Weights of a small GPT-style language model, trained from scratch on English Wikipedia: biases, a variant of SOAP for these matrices.
Each number is 500 + 25 x the weight over the matrix's rms, rounded and kept within 0 to 999. Layers, rows and columns count from 0. Numbers have three digits each.

# q: layer 9 attention query, 64x64, rms 0.243, rows 0-19, columns 0-63
# k: layer 9 attention key, 64x64, rms 0.237, rows 0-19, columns 0-63
q0:508492491478520510476502507524515498488503495517543530477480519485496490454476517502517531505513494495514477517482494481469499505480523514430538523465500515479495525475498469496502480490492473
k0:467487477481512516488537482501518483500496484530536512475494515503493513519489531499505521509510500516521507510498488513484498515518542500466532539483487506524484518491468497511510527502484467
q1:515468515478491480485536460483488441519485516507489470511483501502511476527511515500513486516503467521503513485538494522517490485505514479488481491476511513504498520506480505512537503532490522
k1:494489484497485526489493489494443479537524575483487497494484477521508470515503534455496491540494478522504505510506515498474495489517511503544483494516512511489500505500501488517515511501488488
q2:473535496519511490536494464515472501519523533507520476471501504501508530502500494477478513542529497498486480504476524491498496512503503496493506477484500489477498495540509512493499550514511481
k2:497523505512492490538485474506491534512521523494531493492521470519493488513498505520480519466550526528495495481478509514499510487486513494518501475515494498477505505503515471498500519522497499
q3:521510519508511507516529506478514508525521493515486483489515536522453489474515516503505533519507490520558521504466497515498558473519479502500515505489535551482484506490507495528511519499486469
k3:500476495495478517517499495505508492523518493510508491486510539487468475502502520495535501505484475504542527522465509501493538485514475468477479525490499527467499494479511511481472554501496504
q4:462502463509543497529513500483501509528495519538492500499490474489496480519481521472490506480509504518485486519475475490473508499530509518476512515519513483502483468476511533525489518502500465
k4:476471486513523498510501508485506526504516500539525507481536474486506492534526521505527521480516482530496513501489502530483502508501514477509475523561468465489503450446519506499471511504518512
q5:500525495485537523521483492502500481528500466505496496510496511491490511527491489524499521500482502486502529504482510494528496515502500497503519511473493522490494515500515511501507497493542483
k5:496514484464513513505455502480485493510511498492487496507494495482506511521508499491508524505497487500500511491464528491502505527515511524523502532493516500511457498523519498483485528473502498
q6:510477518471506501510508480531479502510490523490470504524509482472495481514508497502527501470493504521505503492493488515521514472497514512470536474515522476483485496518490501472445507508512496
k6:501504500484500476508501515572498491504489492476483527498518478468471459488493517500504468485484508522490521473473484500485489469483493498483536490533512464493507512488498509503495505506510512
q7:522515505483451505515538523476516497468500471498451507522476474474470534514513502511535501497475512511468517506501534491514528508504486529464539490475512521482451489512525495500532521478511425
k7:520476491498493518463542512506469472501504502510463466473488475491497515535529539458513490475512504529485542476507546484515540519521512514474524519504514488497488450488505514488477578489495494
q8:508510467519489494506508527507493495490525511513465534489513492514500499491503529499486494500509526544504516468465471495473491490512499499524537503512484477509487470541490482499469541502480463
k8:510519494507491485475486539542525510462520504544505523472529497474468484477515479501503483479516501525527510469471492503468511505490504498521509487478467485489475484482490460492467498523504519
q9:487469465517515491518511502508527500519503512505492478513517507494497498489504488478537491514486489505488489531475491498521506476508509487488528492506467486497525507504527517482503509547494482
k9:474477483495500483509504503502542498476492483502496462528528513485477488496489493453511488469499487535507507490477488502535507476490503486497518497531467485512500515508512499501523495505478493
q10:474524522533532506523522503518513496511488501489464534497487488429500528503462508538496474487491494474492526532516487453494456481513483524510487531503503481476511491524512493501494478496543551
k10:504495494491527491541547483455476500506529530476478516477497497452510545509488496523515516492516493495478549499531467515536463498515507514526485524499511496500483498510519472506479497517509523
q11:505482499495471513494457491467536476479495498495495492527511518480487513501472497525504510530481489497463508516496496520534508483509487511547513481493477497507502486504527506495516492506520494
k11:530497511499484515507494501486528487484477498476492491528494535495518508507467477517496493527499494517488521511498513491531500534500486531500514480512487486497484487552516492487520484512535504
q12:469489466525482496525497494518500514514512484498523511541503496532484489487495503494501490513497482528513500461501516499460505492485490513509497517520511524488507470490501513485508492520497471
k12:487512484522494469503522490508528511492492451508513487528514508533495505501469499504478501467487492535508510471508498460470498489484492514466485496505490518494526517494488513493464488518504498
q13:505477542502491452474467509512491510521500497501512518516508499497485489519498467495507503503486508488481492487509505524505515531501500522500539465520515523503514509492489485501511446475537505
k13:508520526486509484508511500499523477530471476484494504504485512475496513518485489523488489510486478481508494521525489492484501537496487531445524496489508539504492511523487504506523471497517516
q14:471513522514509537505504479482488485482502512473531461486504475488503490515499535524496502521497502461510479509494451497492514497512501504532482527494478478521525530531505491494504502545472494
k14:472477509498502514472479518473513488476523511474512515513507477495483493476501523512505505516525527496513474511480483488516527491474496515559482508496466484505509509515531507499505477540518481
q15:514531523472494502505483517510473514491516495530494483505497500503477510521554526475489514496511509474506489503502501509516535533510519494474494468502511510485474520520490500509499497476500498
k15:504503540471474530517476513527480480511485491499520484495500477506480493511548527502493503497516497466511479490518509520492508507491493469475507486496488495497518497498479515482493509483500510
q16:512511491494531477528526505515498521501499549501504551528520479511519515497521478471494512489479509501487500480479499481500496464479506489536524463495488474492503491519495480514469478501488512
k16:508516512494523457541526511514535524506498541486542526492480509455500528493529455515481486491471496509487507487471486509470503476462492506495517490483503489487478504524489484517525456487494507
q17:478493519511458500486519480498492513515528521483496520525519523534493498519481497488495520507522495433516489505495501489526506489537474481503512518504522502509533488531488450457484519506487503
k17:482523516513458476506495478504500485497528487496483507511499527519463493501481484515512510510511482449503500493503496500528511512526463481492528510501475519487555494518495478481502470522514524
q18:518530491487472499539539489516501522505511524512506496463509488499526494511491504513489499505502516494482487501504536530497514527524501511532512488487514508493503489490503481483467482495466504
k18:504491508482485478520507510518518483471510499490510503470481498502518491493485524513513500465519526499480493505495548518504509519501483478516483503526511526485494500480504506478494470498514516
q19:544512504505517528497466489519465483517484530456494469471498504529518493501528470526514543512521486488498510474528480517526502491504500496533505490498500530522540480506498486503503516484513512
k19:525509540482505494483451513508473523518474517444506498521476508533492469477499459522516521511510541494501493514508488487488500491503466518512509511519496539503518498514511487474491480522493507